Each number is 128 + 24 x the weight over the matrix's rms, rounded and kept within 0 to 255. Layers, rows and columns count from 0. Numbers have three digits each.

# layer 9 attention query, 64x64, rms 0.254, rows 0-63, columns 0-63
124130137116112138103098136138116103129135116130132116153095107135120110130115158122125139144143136135105108087113113117145102131094106120136104147131096137122166142098149119115159119105111157
185156116125163091168138111100147182115164121135137121144184121124114133138147158123172173109122178137090110133135124128126164135138117122111119123109136137144097152171123154096110114144114153
081122148137120165113106170121095132138076147131136095086097122138169124134107067155107089170128091115177150136134129129144089141144130160147143156136129132106110123148132134137128141113124121
155141116115138103152118089136137101117131105153103160148156152089094116104103120092163152106105156150103101143099161163102158128124138102078087108122126122174159101119093140132113130143147123
107133173165127129117147130117150122167131161106127145152117156131129134137166154155111161090143118098150152112159118103115129156102154113106160145126113122151110127133127088134149131116126178
127174123100118070157166081108175145136182153122114158094152163130116147129173134133150128102142147107077125194135088161149194115141155104115126138133133145120143130137076153108132100141128189
050056153182186109047067215120048146133125103095190112190073078157163077159115090160164143157121116118167067054152093114092076221048129228135134104108152194095087121069197133108195178113072179
145089120136129139142132138157131106123117099135131127153091100174114100134131174132126114084148100137140124147118119133134124120103119154138098121137140144111139151117111109104123125105125105
134165124118125066167143129119104165109144132149139114141150119136131158110155119125143137098138156122100123144145120122158148126168121116154130124077117125101106169153137138121137126127137129
156154126099136115138161095111167180159142126135125135091181154122129148120123121121129150106135136121125166162162152107141135093200157085144163107098138111120117138176118105127073108166118108
114087146130126148139114157139089128144119114153148140118063104147148134178104111133108098141121114150150139119139133113147099140101100147124142143167070137106136117101139138159161115091130105
174171134115114115163103107120166144103163148107116129092183166132111141112126151117161110104132168133120116152124107151128132109139112103108092107106184116139133136144105127089109113167086169
071114148135131169082122161113092151149110131123130082116075092154141138151141120179083106135143092106174170108152105082134105142130165183162177181116086146071130135095188090132143117073123129
081126117134134137106110148148110135135119103141147160128111129101164113154106112135131142105116149124106077119127125146109105133127127136089117124125163133132145135137136143148150167109139113
082091142171145121101087162129064173137153108133154105157106072094166080167119040148126103136161108132170089097162136090077106165105135223120168127105146178077152156133179151136106170101162142
110158090133118120124156127136118145164142144124129104129139145167153103090162146117148132135152132103117119151136131130110154121120156113105163119118132129153119172142087131120118093104139141
139109101154107115115143132148097112130124137099132184139117086112117129101143134118107118112144135126136134106107110122114125117133148148142126101128116093131147126116116107145116124137186111
183136150112162095146117109115138143117138130075142115124154132153111119130128097119120102156129138145131152118122128161134130104150094100094102141137142133131109130166140125144147124139140120
159131122120100119125124141130135112115112127157116113111126114140087126119119140103116139134139124134108121151131108117157151133153112141139124111126104139106147149109101161128104131136144102
143098160092132141114113122123083149145119142147118093132154119137172138138110082106138116149125105146133129087114150129127125154100142146125160157104163156107088114126130118107155060156118136
124108146136158122123129112116109121116153158105157136137138136103121119137153126127138146135109141111134121117145147102135122172136155136105128117109115161121135124088130113143184111112145141
155135117109123092163081054125148125156095141102142143081188128197116165142107133113100100077147114095108145165128134119175165104153171095120116157139145119093096109168093155135085061125143116
139148106118151098158141137120162137133128109131104116145127121157135117114111139122102139129151114151101132134090120124108150101117106099112110122170146133133076156161125149138132122133103121
110152108124107138114092155140098155091107145132131134134098118131153125168111055147171108125123139128143124111134158107136128120140120102129162147091124140127088117093134142170117143141146096
154132106100114110102112158137144101099121164122146136145104102121123109129143131121129164120132151154129095127090098141132109148126098117128094117143142113106156150117132141090135136138150101
160138113150110114161145130154154125126187110120131123145121122157117099115110113117144123150124147151122130156101126194120148090107134129097112090171137145154155123113102153133126133148111139
115124139153133114124129131106141177153135122134125128135130088102138167127146106123115150080128102097144149113131058067106172168134178140121149131124138118083097145123123122129109129098141158
138117125143164159106143154116127118113095125180121125163113118117151124150117078147121132162097096134115119127145137124088112133153128146153166145138143123110150115102130155098121124122111135
109130100113155112177119103113089102127069142136129149108089129123130132123113135103116082122146134122108140129127132124098148103143140119126140140137111098143105121113104112123160114121136156
120146155151123128140144113131134114126140125120121134135091127134126096154130196139104114091141127106133114144124117149112171137080081131159081137089109161135129151144135101088148143125128145
123139158110129119118136134129145094117147147140119149149102163122133110131149145138140146118142159126114095109130143141145127137073115128150127132148111155142073166119131115108138137128104196
129070106127186125137080143106085105137117126153145116120126143190144109153114078123157121156116068155148111122115145148144114169156124167124127151181145179109111112144130138114167113129125144
134117162140129147112139116136116123131119128105144130146123118137138136138111139128129125126123119136140125116109117133153126135101130141139126109129153126106161098118129115123148115119133101
139145109105118122144129121127140142140128132112104093128162150124142157125124151144128132126120151113108115138141123134149109123123113116126133124125133134141092129127126138126105149133110149
110132131145121141117135143128114126126114128132137140131119116139148113137125094118117120114119121133126137120126125109122127133120133133132147142122127128123152126122136129121120124117139116
145147111111122120160135127136146129108121115157119155137128169091105144117120126125158128124097151163077127157107129158107129114133099092099105103121121124166131106103099125132126157140142152
080123162141125135091113134121126130166105139099117106112126142155151146101153129173078165127120110120154178107159122153122087112131129114134162166152127141120108107113133139171120123135135135
157082136083169130152146119165142121112147115148150111127176078119145188166103134107139170127029161122093103162140146132188134174103104137112079135174098190106119097136088137118162084199112086
148209145097108101154160124130119116108165129137131106122126140147098169169136129131117163104144157160096126099089122108097157138189101052160092129146140118117113146152138154107130130129105150
126153135117127088116189113098227103147121088121092109152140114078169158129133179156112121100132137135112113106117089162149165104149120098132112120100115110159155152144150097132119150106128104
145147107123120117132144152136131127132120102115142123135106121121147165113162132136146175110132133139105106146116126142126140131144135110130132136143157143129143147123117126114121148103140106
124113118112130133154139144121128147156137122150123126096122149128145121153126117135114125136127125121120139146153148111113110124135126117133130133136112147141139163142117126140101129100127120
114117151151154162109109100176105134158143114148119145132102117108125125133119119113119142132128114133152114105099113134137120154141138132125135121129125128113155123110123143147143116094133123
148125117111148088136150093121170116118150106132090126137176159115111137134119127121111090085123166129083125114147128139127142093145136088097104116114115140188103122133120126107110136163118153
084138153144117175081129159101107164172143161102147079103096091156150151141142145171109156153134090085181149116144101100139125166074141196151158152121105133063141120114160095155134112117120129
098110131168126112065131159183101099141175096110180111151108110112163093152094146183125106132120127134164108092127166173069114125069108188117076118117133156137142135127175170154170171147147115
113083135174108132073129131105088159170118141152125114115097114123119110117124119132133139140169106115184135110125127112075106116129142124109139138091145076125164120138121138126143151128140121
176149099125103070164140095120147121144149103150133142136142160159127132114140156137116155154151161130143145156121141097177154115151131087134097133130139130114157130206090121164129097152129155
142112147119119076132123085129146135085154125118134159147149101069110154151154176092178119095102123097100065119129114136117156165092113150157094079111106081135122075106112104094157118126107159
107089143092175106137151102125125127105141087153109123120131098159154129150099075143119100141123143168117116124148133109130113114113118118096153148144143192086175140167129147140137101131092097
134088126157113117123121110133080088105107110172104144123110151086100089135119129089139106096180115130164088135120110121098149113137115127137137103105135105132137116123117156102112166124154161
125091141128110118100149116096162087111170131143108116154160128156139172157141086138096141120071124130094131119119124135171123126129113136119146103148116187123129110149113123110130096134123145
083100166139184103167118083124108160143150152131132110123138130125132157183133143145124143097144156121139118136194110108128151133142125139108154120094055145107123107080113147146137078124143152
160130117116147116121180090093144151156158115119132096099180145131108160116128162111123147147118155136169153135094104125156145126111150117109155114151142127162135114156090095108116080147116115
159130117072090153141120144130081084131059118147127124112109118133112106121130115117137110139148126110133132135122138116110111120134098155147143126124118142124123146116134095110166117144149106
106136105082175109192141040153164143121153136130147107086154155114118185183074140115096054141089241114081121147156169185140143087192149086132077159141086127170112069195128129163102086145160098
116194103160101120095125159141180124125134144118117096119146134140121120092168157167118141127136104110154174149106089123143151105128116125145131138110114137115136161149137134091106145153137099
116192138148139172127165137110112165145162135135111125108127097127099154134142120152117118121118140104083126108150123082115082148123127157156177108132119161110125122082137110113150127116106129
129076128133140163112105162132122089137123094183150110162100105091146123086136114152117128162125095109140156132118108116112101137124131114131115123123170100152160142112168134168145151105146074
110074155105099130111109175151131085138084114107102135153125113097156127131132095149103111123105094146134098094115112123090089162100119145144129115131096155115120051099148113165154132112108148
118103122112166132140179120129135101110114099147122108102103107154126139121136118122094099127114142127123133127134139115142126133170158129150132160122103119115125135132116109135135105141156117
148128118131125123144165111141165139125104163167143126129145145112120147164135146121165109077096142101116101139154123131156123124169115097115109112105093099115124144143132134093123118132126155
131189087161128112110096098182158160127113127154143134082112147143085128110101111117145062142145172089125160147153140139105163114139159098153100181127099120159115147140131171158085127171156144
123081155119109155111117130141120088130105121137134112125119135153147109115108096137133129116139091103154156146079107153120125121106142131153168121125159150109172129105112109143101137134104089
# layer 9 attention key, 32x64, rms 0.224, rows 0-31, columns 0-63
119102156155091123104167131135156124159137167120155125113110115123144100133131141165094121101145109114145141134145125130121115124104146112163151137131142121132120115101159144145156144117096129
131137119149142107130108127130150125082146115136127098115129119130120130111123121105145124137149132138116106127122135141155152145136111131117095130126138143126111126147109169119137129136108116
131132169126137148139145116095141107136085120098105133138129126148156140118139111140099118138127097152150161126100156114112095098115174136131133169131156132145113125096169073108131131117121125
161127141150129095116119136160106124075137136154155111095151104140113103136145154096181127100114123128129089141139081153146156130131093121148103092123105132100127150148106163089119132150147158
124125159134145149111167120105134140156094115095120130150133129129184119116127113147095113145171127123128145092100167108129115136124162124134173166124138115131098142125217116140136141079131124
140133110136163123142129106113147109118095125148114117125135134132118179094113170093176155169111131128119115144074136146105173138092104122128149081149129107117145153148156113111076150149136121
117142114102153140137114108090162138146164151138113110126185134127146119114128098135084118114095161124126149124092164154134136144079148124135136130149108143100147132141091084126109086154085123
134133125125132131083148146117153101117152110124126151121136118136119133107141092142141165146138109123126127135145079102113082126104106172162134134156129133094148121127123152121124116124123166
090096168115155136073085145100142103144141141109134114106111112124130115164142159144132147153163111096166116096137118129127111175092118123130156150119147134095119121116155119111154119116098121
156144101125115130156112120131117145103130107131123114155141145135123123122125110108153121124119141102116134131098150135097156120136139131092129121152127119133098149145122127127112143132171134
114126155128151120106175116132124145129121139108135123152141117137167148097142139137139137102104131072139126158104121142123152134137133110100123130133114120135112146145145128131106156133160107
125134145122113180152144100108116156208114163084139126145141131121147121114116149165121138115098120164132155132081141122121146131158181118130094143123113143148096161101120131133149096086139117
078138160136147176111158111102146157174090149062125097147147132110168134106101119205115106166116118115173177073133172138125110133134159121129131200133130128139055118130202097148134145124100107
079129181157120135081091177107124161147172149116164118133095112153133121142177144182077146136118126116166122133157103092133095184116067164141118138120113170104137106106190100101177111154122118
076089109173099075111105166122110145138117129152142132127062112146113093151126151127150132146188095123116090110112103101121158143141111122148136127137137149117144170109141199106129165076129115
127125163131123120146151110143118099087137131130101106125101169119119133118112125139117125113126135137116154117175126114123120107139125139119132132119055169139119103168149123129086139156128127
106112151133149130107142138140121116130107140078126102147122100129162174115121146129088155084126145097159125080115129117123133174104132120118156113091121158095145125123132086070138119117131101
129110112107147130163130119175119086141140076146151106185131106188120156175121120113160154093087120154130122154066149167171113144124125141116153135138086166133085109148155096107108081105082119
083126129144129159117103146143109155165113168101162152149099102150139124087157125137113178089152109125154128089087119091136131186080167161110114145143141127109114136120167084130136107088139153
126161176129133150121129200113108129090111118079139115154114131113153086149124102181156160167152117117170121126133136122108108167108074155113125125141147072117122120117151122154113172137106101
070120109101094098104168129127118147119127185155167132095127140145132142165114133122087110102141151100096170162153087139142163102121132148136086142136141130137152147090106136143141170153126132
091120172084133129138084109081166132133152158160101109139156118154142121134078111152082110129105137120127147113100144121137109102131152085117085148104107130116148108161098205156153140167113087
111147129146118166107132140123138140111119167099169098131134137148179161099152136165127115121129093108151141104135125139138101162156164136134133155127199131096089163118146109110123153097081115
139124081116139173158109085137089119149082104139132122142109097163103149112134149076159131114109087198145099169074107132110140119176121126129116138163112143139142163129098160113128090098131159
121173156143145116128138130104154136125104129115082154152106157138105131158144161159098121130145104141162143105135109113127132115149120093162123146123106128148102158115134131156161127114102153
095128111078141123093132120099086113137120124115087102127133114135117117140157154127113091121103154108132117126188132133149115137097135140108134133101096134126142160126127068129124161124102125
145109163049136140181145106114155114134144126134101101105096158155124116141134128134145119139136164142155153176128113150154137143097124145123136145115098133088119120137109126114123108143153132
146124134120173152150088110173091111121131107106122110148109126165180168148117142134126169095097129166162123192126124098120131133134078111093131093143125109111105169219125153144150117149155072
075111132145084163106129149141107149147137126118116093117076119124118088139134165143119138123155118141168130139138100127181091127188119107176126126128152137114122152119175110112182124118138145
139173129130153106080153101107169099172144141123100136167138125122110118101126147155108114115155163105138128125127152139145148115201135148124109097079142126125121124178143103133103154125164101
108098133114143095144124150163145166132090126101172105097148152138182130158143122154124124188094124136114116137149117166128110097105119084082138118140127134170134120138123125104139174118110159
130152152116127154135095146108045099137101146165142135122116147124114133133124098090148140109098133151093097112117154121143103153134121138136145112136080186127163102132122113162166103146153174
# layer 9 attention value, 32x64, rms 0.229, rows 0-31, columns 0-63
134123143108136153156147109095124100161140153154133092128137102141133131174129143124101143138092131156155137151128127139093133092121150137089131127165142132131099095180126100132102095103178122
139138136116132138137112118150111152097181149138118162157112116111129185103102185122129115110114161162123129097141154163122079077137132078119113128155179090143146104100128121097128133151082143
156080119093133150136103137098106148137047097151132097166125131176160070151149097136156096143099146139136120145120117170138111186087110147149144141126115139112111124167120139123168128116130163
141098117153183168141120125092111114105158102130125141109132126117135102114143122115147158127134095107186145121143083086140116113130128094100187112142118128090114134097113122143143184127151133
117097122147139073126086117107163142144103125128151135143157196124147147103117121117140135148136137143135138136139108146109170138097120142105065139136149113150107117171132114129155089154140166
106148137096126115146091131121103148128117160109124142102093119128121141111149080118140109117117119132137128107130156156119104056124132141130134134114136131104125110117097130125130113170180133
129128097135132147096098151149135039128128164154131145119132130122120128083124089131118164132100174149149113113101116133133140140093132133077109143114143088109155149120136144098124101126168095
094113103101090143093145140075164090119092154133104126119129080101107144158087145118159110087106098159102138153155134113095115114122138064105138123130144105116131105160147115137118169153163150
144168134128116159122108147127165140118130152158102142110139102151142137075128143114104118099143129128131123150147123166175091105145139148144103116176160144150112162164127132114085149098159135
118083131117086120100112099121143150108116135160119108109163150151138129136112097105165120132067169117139123130155177145145141115101125114088159127150120152142134109145127126102103108142105139
083113129136177147122120148132133085142114211120139145156109067207102098112136107127121201162128113158111157150092131110128122135118125106105091145171120143127117188123138096138118148122152125
117101127154087124134159133152124123137134117123064117130081183138108125122110147138143156166127104153128135131130123118188097106146131101127151140074149160116104162177140120121098144104120136
140081129115146160142152136150127093141072135160148091115128137140131143122089103129149129165103112096124143132133103088152128149124094140096063113149079137132121112131110109130123125141160119
148193155120155186154087109121125101134190165106111120090114161159153128114119145157145133151075104174108128111127122126123116111152171148082097140182181050145136136157147150169155170086161135
137133101081107111150088141160167153124101111127099153153131068139123139132131128136124112128133125143147118137129142105195147102179131114101160146140122142116130138150127124095133147154113093
111115108160115140108104092155137108100107098140081142092104104111101125122116128121097095135161115108097134124126117134077094122174093077100130117076100074157128129134150160129079113133115112
144128161160159110114155125157137129153115142127134105090136081127155113123116111140156126162135156102140153154109093202143126119154156092139146140091153140138151146101130114114130126127130116
144119141079123137118110158116155143111133128137166136139103096115140137112147145143136127155118090128145113131131110138103096111105136135112104136146140127133107142125136135151128108127126081
121133167121097156099121131118130164156127104096138105104134159122149132134135142124126157090078137110136171149110166117169142179126119102166176137145153145167159094137122093144084106153138144
119111119088127106163154107137161097132140149139144132119112099116172115109120103120136118148139120085099127092103077114130132145103146128045098113113142146095080124146102097103076116133118177
123157123132172115128154126084112126113114087145108122137119111085129162132119131134128126121116133077162094148140167164105118118171122111140098116150143151153145148140129139149132135156129154
136103138151145140126158101177146098138127100102125134162137147134119131106111149133140096134148142114121128086113072087087119115098128147157097111080157109122104151136129144169120104145132125
151104134110132090132158128116142130108147133147079074116137116148155088145157162118120146126086103132138126108132120161168167141140145111108096135092134111176099123119107124130139134136110127
156132168101102106165120129119138134129110151135146151141163172171135127104169114136143100168123119116171129125122156114132138139079119111127129133082087166159144121118134127072112102096075132
129131137159096165157120132110141177138111176105143143106141119129105183152151162126150112117111103115162117134097146148130158145136100122115128125109165163081144115142153123125123134138164080
132096133158151117142133134105131109139108154127144156143131152122138116126104160146112128085135138086161120107140148136131102144089097175171152100158108113137129110107136141114113142151108089
168123151102091148124147155132141128127100124089125082163160140147160120099131079150110139126115106169141151115099156165092156169168143132104119130120136186094149155151132152122100117119105133
129119106136142114112101116148112119109149113149164129072129118164101105135126140135105093117113155129132112146110116148102140155097126131128093144159067152139126123179111119104148130174125161
166144126179126143134159145116154086150096126169141164116161166147161106078159134140108131088140138132136151151095196148167139135094133136062144166180146159168149138107153116067134104100176129
109138139162113143082092143129141128120143161101139150163166132113155124122133125148123086148146125107131129102108143155171093144144161153123144080123123096157135146146145138127137110107144143
150156110140127170103128125111145133154125107102149149121148152156135106113121119117118142156123121126108117120140154183133107104136128121116142131146105128134100117146124068134108102109062117
117150094119183124138110119145147112114113132130186088201147152093104147138141093119127094135130137102119121128133144157104156166077108120127148121140114102116102126162127142136111137159139140
# layer 9 attention output (transposed), 64x64, rms 0.283, rows 0-63, columns 0-63
111106138103144167140140126152093101136095119138131089160116101119089156151131156193131146113123116149118104115102139155114107115159105121123118110154093120133092116112140138115123126106127137
152132095136142142118144104133113115138130111142120110126128085104138107112136104066149069195119112132136157156123137167086120129182142111097136158133164122155136163117144099160135170119146128
118080111129092133135164118114154117111120154134119152138165136181169149139141135135171096089115125094072112144076155101134100082147116168146129143202126117094123140162086146124101097132096111
119095108139154125094084150115084105128137071147151175134117136153118103112104114152099143147155142081131156107086130100170102137122175133096155087114131139163147179132138127164092184114135151
156094118102178111127111125129101126102112123124151112174122121162142144128142101133125158106109093147128108104116160165113078117063164110117092132190134171137166121150123160123142128173092085
134132146146086145113128141151042136100143136135152150099126144121102116101121109106140100174148130132143110112144126116160130111157144091126174133125114152125128140091144142161076139092139094
141136059110160147126071125132137136134104106131123099085129135098090098126061101131129191135145115127146114141059150103175128090139157088162104137136127073123103161142107165105144110115143116
137150177161154135113114099160165155145144123117148111124170099111134132118170113140130117143098100145143164106140118136182156158139115130109122164121132149131092129082153128112114115100146140
134119114125116139130120151102146134136132105116148100153086099130130115091082160099133123144163116142125125147078147164099123108094116168105131132186151128142111124115125121100128125114137153
106124112081114162156123096131091138150100137136134146123090151119163159138161098133145117164128092139100165147113170156112146098122114120163155188173149135106138128110101119107103123128142103
132130156103155119199064109113147140138089142139130123114181171111097145143094098115106143181151131105171139124104129098149110117133126117142096147138155135155088106170154199076071118138137172
111092128127136160140139121132146123139127160173138201147126153118139142143155102133116123110113162132161103127135137101097135133115123122138143116120148174128091150152104105137158148128138126
138096109127143175163120097143141098145116097137132167122163143138147126116113116164131128119130124130114166128067134086157107160100122148163103072158148155134134085150127140135120130115101149
091055103160091127108179129170146154144161108116174081141132122118145093107118108156133111201081172161186131088073157169150146069162149133116089178153131093150128135128070134183140116159175091
122180132130131124112135139122125156114143153142143126102123128144137086157099108106112107145153154134146105130100141074110149089123139087128165140098143105130141179138158111101119131163115146
083083168150109123149111137115087147143165110143143149091107107142071136140105137087121131134099138101085134183130130114139121150089118153128104123112105133116160139083095126141115127100099142
120173132077102099119134110134134116125110141121168125139161163139119161153149122153140149120041117111149142124139157066169089172118122100153153124130116116113155147136117139112124130144101144
163096122126112110082133160094129131137127135153140083075134097134131118132133127143131120085118121135130148129117125159123125175148136141109138125117119136074109094142124152151119110146139076
182165147147134158153160125127149129101119180091115123099158117092118160137140147170152095121098113182068153146106103112115114118136092131153152127170132103156128134137157118082123161136116109
108109185069131140193115131131117104131122091148150134112120129162103106130073120095109052101143120120164163134110161116122130119073134111087111116129143137157132084149122132142119118131117167
104113140164128100116123155120146131167134123156138151120118141105120128128134165147123177121070098131151133178175154165129125161202134145132120134142088203169148158109174098115127127114165166
150102123137135101150133108104160102143174118123115183126136121168104143092112125168131122128135109113143139068100109105131147117110160131151092115163141154104068116122122106182115141151092128
105139123135115113125179120156160070107109104123076128124107089125177113133154126081134131091088075113169132132126152111161085133119141098137130128157101081102172143127047147115130133140115170
089121112077121115116127112064132118145090147135134130106093162178169139115097086146121079102146124119088137158103136132153113102129133098142154118130141170117166118176151116113139140140140064
118168134154113117129123094104133210139157119161165058113122145141118155146126133173144113104125177142101138163145084156132146109101120127154123093124171142107089152106183124122126124098143108
148155115095083144167166098090108078134161107159113102140144126108135115136152168159124127099147160086103128120114113145157112127122142182089108096131116122120122126097160108094162128090158162
141162178171123120126125116111174120117079138136086132144111115092124162167119105140120117076125099117156121173136120104091137123125133130120183175141106148133117096144097161126088153144119139
092105159131129154104150150133144132116132126147159116123164119152121107130118180080160173130128094127084141164120171117166102115136085136157080145159164136118082148166147155074144133168106097
107139089078173156123110207128132088099110103140125083133101127129184041105111123156151122087147119153119147168108152137140086093096122124143123122176137119134134117123171142041138143140182143
127129168125063127121142096102126134141135143101151103118114141141090130089163149149153133093142094144137149111112161168074136094101153100116120122090156126164170117108082117146146140090123128
119138131105093175123124143148070140132129087149086149125108123151146161118095111122107112157118115134131117203142138208142130159102123115123133099144109127128095116139090107151136113144104099
126084156103154135130101081097115123117100153123144145119128100122103121165077097160146155106155144165138094098149121118136123121151130092131136161119155159105097096134154152151128130109139131
108104146117105118106122119113159136119144091148136162121122171146184148117089124079087139122118136102156123201103144156125130134091120120124122144111151130137133110156120099133126139140125150
121113118139146141127102137139112126141135102117148128129114181140106101126130099173119135146099104148142156141111102148138119140097131057152080120143141149122141109131102141139139115141101092
123151135134135103116128176118106133104115169108114101108167112130115090148115113135123128117157143144189124132179129114147158141107152135133132128104115128119116145151184120104131140151154112
134150131108120124180158112142153144116117130087112104127132122096117191146092114115157130099148177147134082178113127115133118107158123151157111161124116132107136071163111167145142094102136132
116141139105133126113148139142107145132138164142132123083135109109146151104149146092163132130135155148119120122170098114125134129214116118116106112095127147116105139091159088141115151096187114
098092122088173120082131123087156122139098145172132130130119138177179133169122136105106167098092123111097123113098168126096114146148110137144125159134137135133092096151107099134137106163144077
108122142164129107143155134094139121130136144096158121157164171143125125112181116145141071138113138143107169044143109145103135161153115107095127125125162141142145109133147115173130141137167161
160113128092090120136149194081061135084138139144133112092119127129142105154078133079109113133158177155161128162120131169057163075119121162134199130096123128089096120161153114113134146140140126
144131126167163109129103139158149122124120117145090149157133158146114126119168090115110167109137134140170072122157138114137099157122140108081115109159104141163132126125120148174134117141122105
124131134135146153106148131149126116113135131140127119109113119110109143128133131084125135108122139131142138136136111120133094138124134141128124119106110118164135114132140147154151131115151126
148139121145128145104125143162137162128132123145127077141099094115147126127125152176112119122115127156124089127094126150089141118075106135132149115145130116134113122103123110124137130137149113
147142191139121137101118146135114151124170119128106071073142120125111109132154152160119163167161102126135170118136104180143140125152136101109126117091091093180121113046109149136120122124164175
135126131142109121097146159140144087137096122136128107111093119120135143129137138088101133114117086125130113112150135145106127085181097136150147161141097101097091148118083134114116116167116108
106130149122118132115127127110127091115110116130137153103123141119120137151132141168128136092131132143111145132128089106123119119089137096163114089137119128098144117137116146104138098137116134
136112141141125152171131155176116118147113095115119118151133090098119128113142140113135073149106091116146123130181138169112143145134118156113117141197094145133131097119115132151122124128124132
129156129105109139112163149129131104137124114117125091153130128146095124098161130145115092140151089128122162131132128144089154126135123136110141088098154110142153163133123101132143117142112089
127084111159153165110111134123143130128152141105081125125111128090089093103102108108134169102149101167095128185101120136111138087112140125135068165142163144160106076135116130135149133138133132
133150140092122142169099131152127121115115096128112118118097150130132156114114115135131135129116091127151138138133154161144111113118109148133126115135146166184116122139129150112111129131115131
111168130137130123092114109127124165125121158122145114133094116108152130138154099151148156127130212112123086125153132155111133145125120124135108132070112129113148131108126092104114121108136107
111093110136122156092128094115115095123136109138093127107120134119146136147145134132112193113086095125092089114102115123117138156183115129162140147111116138114093136120118154125122135135139141
122157113132150114146101128154133143106129139116142101121152113148135096094116123076149143136125130143111097084123163099144099120107125126146098126140130101082130127139108154131146116148114084
103115134114149135120078136104102132146129131142156123121154119160137127116140128127110143098139117109090158126143138109138118132131140114130126124103149163143169111141119158128116115116120112
142116130077105116118116101126121181148128125152140108143136143139129197135094128119109136134131172140087076117116101172121085134120102171099111121134119157130089107118173113090111122121154112
173135168147154130160123139179091112120155083141152166159134129108141133116133133127130146122115121139129145096174086139080117120113125131110112100120126125144132140132115162123131110122109161
140097159128129112121097148139092119100078127098133149102160128112118149134099131095090127159128128158114123085136092111128126136136121108129136155131096110112127081123112157112148118135143134
121146101138163118124126122127153122115121146110157144130138126157124127108112093161156112125114102166169152077118140095132095103110132084135141155154122151145150124136130121193110133142127100
140124109121154104172154164153142094121138143137132133115160152153129122099154129156126088150139139149122140065154070129113146152171120069121121101112122113106147110128132110127136088140121140
108129106095138149169149103097103128134138130140149151152122136134152112175147116147114113142119150122098136093140116119147137117109163118137144117147131125116152125107108109170130114119135101
167129104135100091118136102133156148150139153113144146139148142102111162116136115113120151168145131134152143103152099117120136132124136101135118133108126115107155149160120132133155107124138103
156142099118165158140136152148142128126152139123107120128166142120126094133114097160115137149141123141153120098119106092163111123092115145141147152134122093110098137141154172125122095149087127
154129119158147132163156102115146142127144112126124110155101108100094095145133136131121134100115158141160153114098149106166110122123158176114143161143159086132154142105123129156127147118152159
153124104115139123133159135151103137102143153113148109131150102181107100127184106104143116129106151105130120126136163116164126146128137168121102124140104117140152192126138139122143117133095113
# layer 9 MLP gate, 192x64, rms 0.246, rows 0-7, columns 0-63
098127146126121155158144166117145127117121117106125107094090095164152123144138098134101138088134096112142120144133132159094124174116133120128125102107146139098100095099162087145116134169167132
111175142090148094095121157105147162117135169081151107134145128121153119128152111147120139134119068130120147131121158139121105125108142158124095101113165152135144108129119145128136086132161121
141142134103113116106175124139136103173172125114104101127167127137125085141089104170126137138120107146129108139136120070128099112116127128148147127121099146117106148116163081106116135145112114
124121149152114138083131166144095094126090123123097177081099143119135145122127148151089140129131154163135115125136113156153129134123144156135106105156126179098168087136148112111153087156125111
120126116119170116157101133104134157092168166144124140136109171120145133126173066128131149161100174141164114128157094130119106122089131099163116196135124102112154138150150107116123143147113150
088123138075162143107150174081097120124125145175090124130092137126093136082103115135131127100106122156160143153103098116154151121126105140144135147097103120124153097117141093114105082114086164
121140167139166162137155141107133117079115127112157113135116112103152176142143168121123163175125135082096135102093121075119141157122133137180117144157085150161114125127146126105116109124148114
076155124122178150123125126169150109094151108091122134127138130102142132085142087145131097120147131139131172155137141186097115156142163160161129127122095086085123121142117121164111131111138155
# layer 9 MLP up, 192x64, rms 0.247, rows 0-6, columns 0-63
162117158140110109109118133139189139159082113145139107159112151141162170132081143115180119144084139089112117111136145084137106140085170145117126146115132102093175107121163170185120117101137132
109167088143108097113093108128125123150138124107132138149121134139154155091159149168095103114106083130071142095092127127160141127159143154123116132155116143128104170154128092130149125131187158
143123080127098113098100140109158091150163154122158124138143139124088134130177094168092090140090143110164141133166120121141150119096177135114159137124108106107127143162077155134183145120139150
110150154142111122120123118082108167155095137152127121136153098118136147114115149112127076094158136163137119151144139110146169138144132114148062154134120123130121149118120164095129142104127099
130135140119149154143139146109163131121112143122073126100128136110113148135133148124090169113131164132055158132167124105112122131137129134136146133116132096165135096134154145084085115105160105
139162139104089115131158125157120093163142133096120125136146116123128166093094143121091185180141158135130122120114144117117135103136138147166122110139123129162154143111120127163125128125078143
135149148118131175133127110117118135119075140114111111117147090113134152126136107122141161108107085116112167154124156145127139150155160083178122099118149176139152105134107125155110087116141120
# layer 9 MLP down (transposed), 192x64, rms 0.247, rows 0-6, columns 0-63
156134113138082149118119096151111146162130141116174129157125164111105153144155143069144151134068120116185152163135126135136125112109103152146154126100143170098134157108130159140162134155168134
110106143179132109135150135138116108124137145130167116160164139130140152153131164041119097131124126118140068130118096111170088090126147140124113155121119103163120145164129135122110114180128143
092119113142146076164133148129148134128105192116106127140110097123091131112165131008116118154097123143136084139139112135135124142069154121082117095117148123088121093173149102113139124161173144
148144135118134139187056121150113092143136085089138126141153152123128129166115139136126098106090112116137162133086146098124113098080099152175125121116130176111133129110145146110090074136144145
158111135136096136126129113146123107115094127108102140131087109114146136141139100198087099094152116131161133128108123145142116158139153148106144109154178096106107144129142156140159109134117100
129087087126114091095118175111158135115094164133128130116112139096134129119140153167122141124127105149108118125143170095133189136124116107098088145124133122135185108127139083187142088126141119
172125131145105137134131163137096109098117123109137105114126144164126128097092125079140134144138142107102126098113139117127128104111127121130146109120125106140105148146064111135105150164133121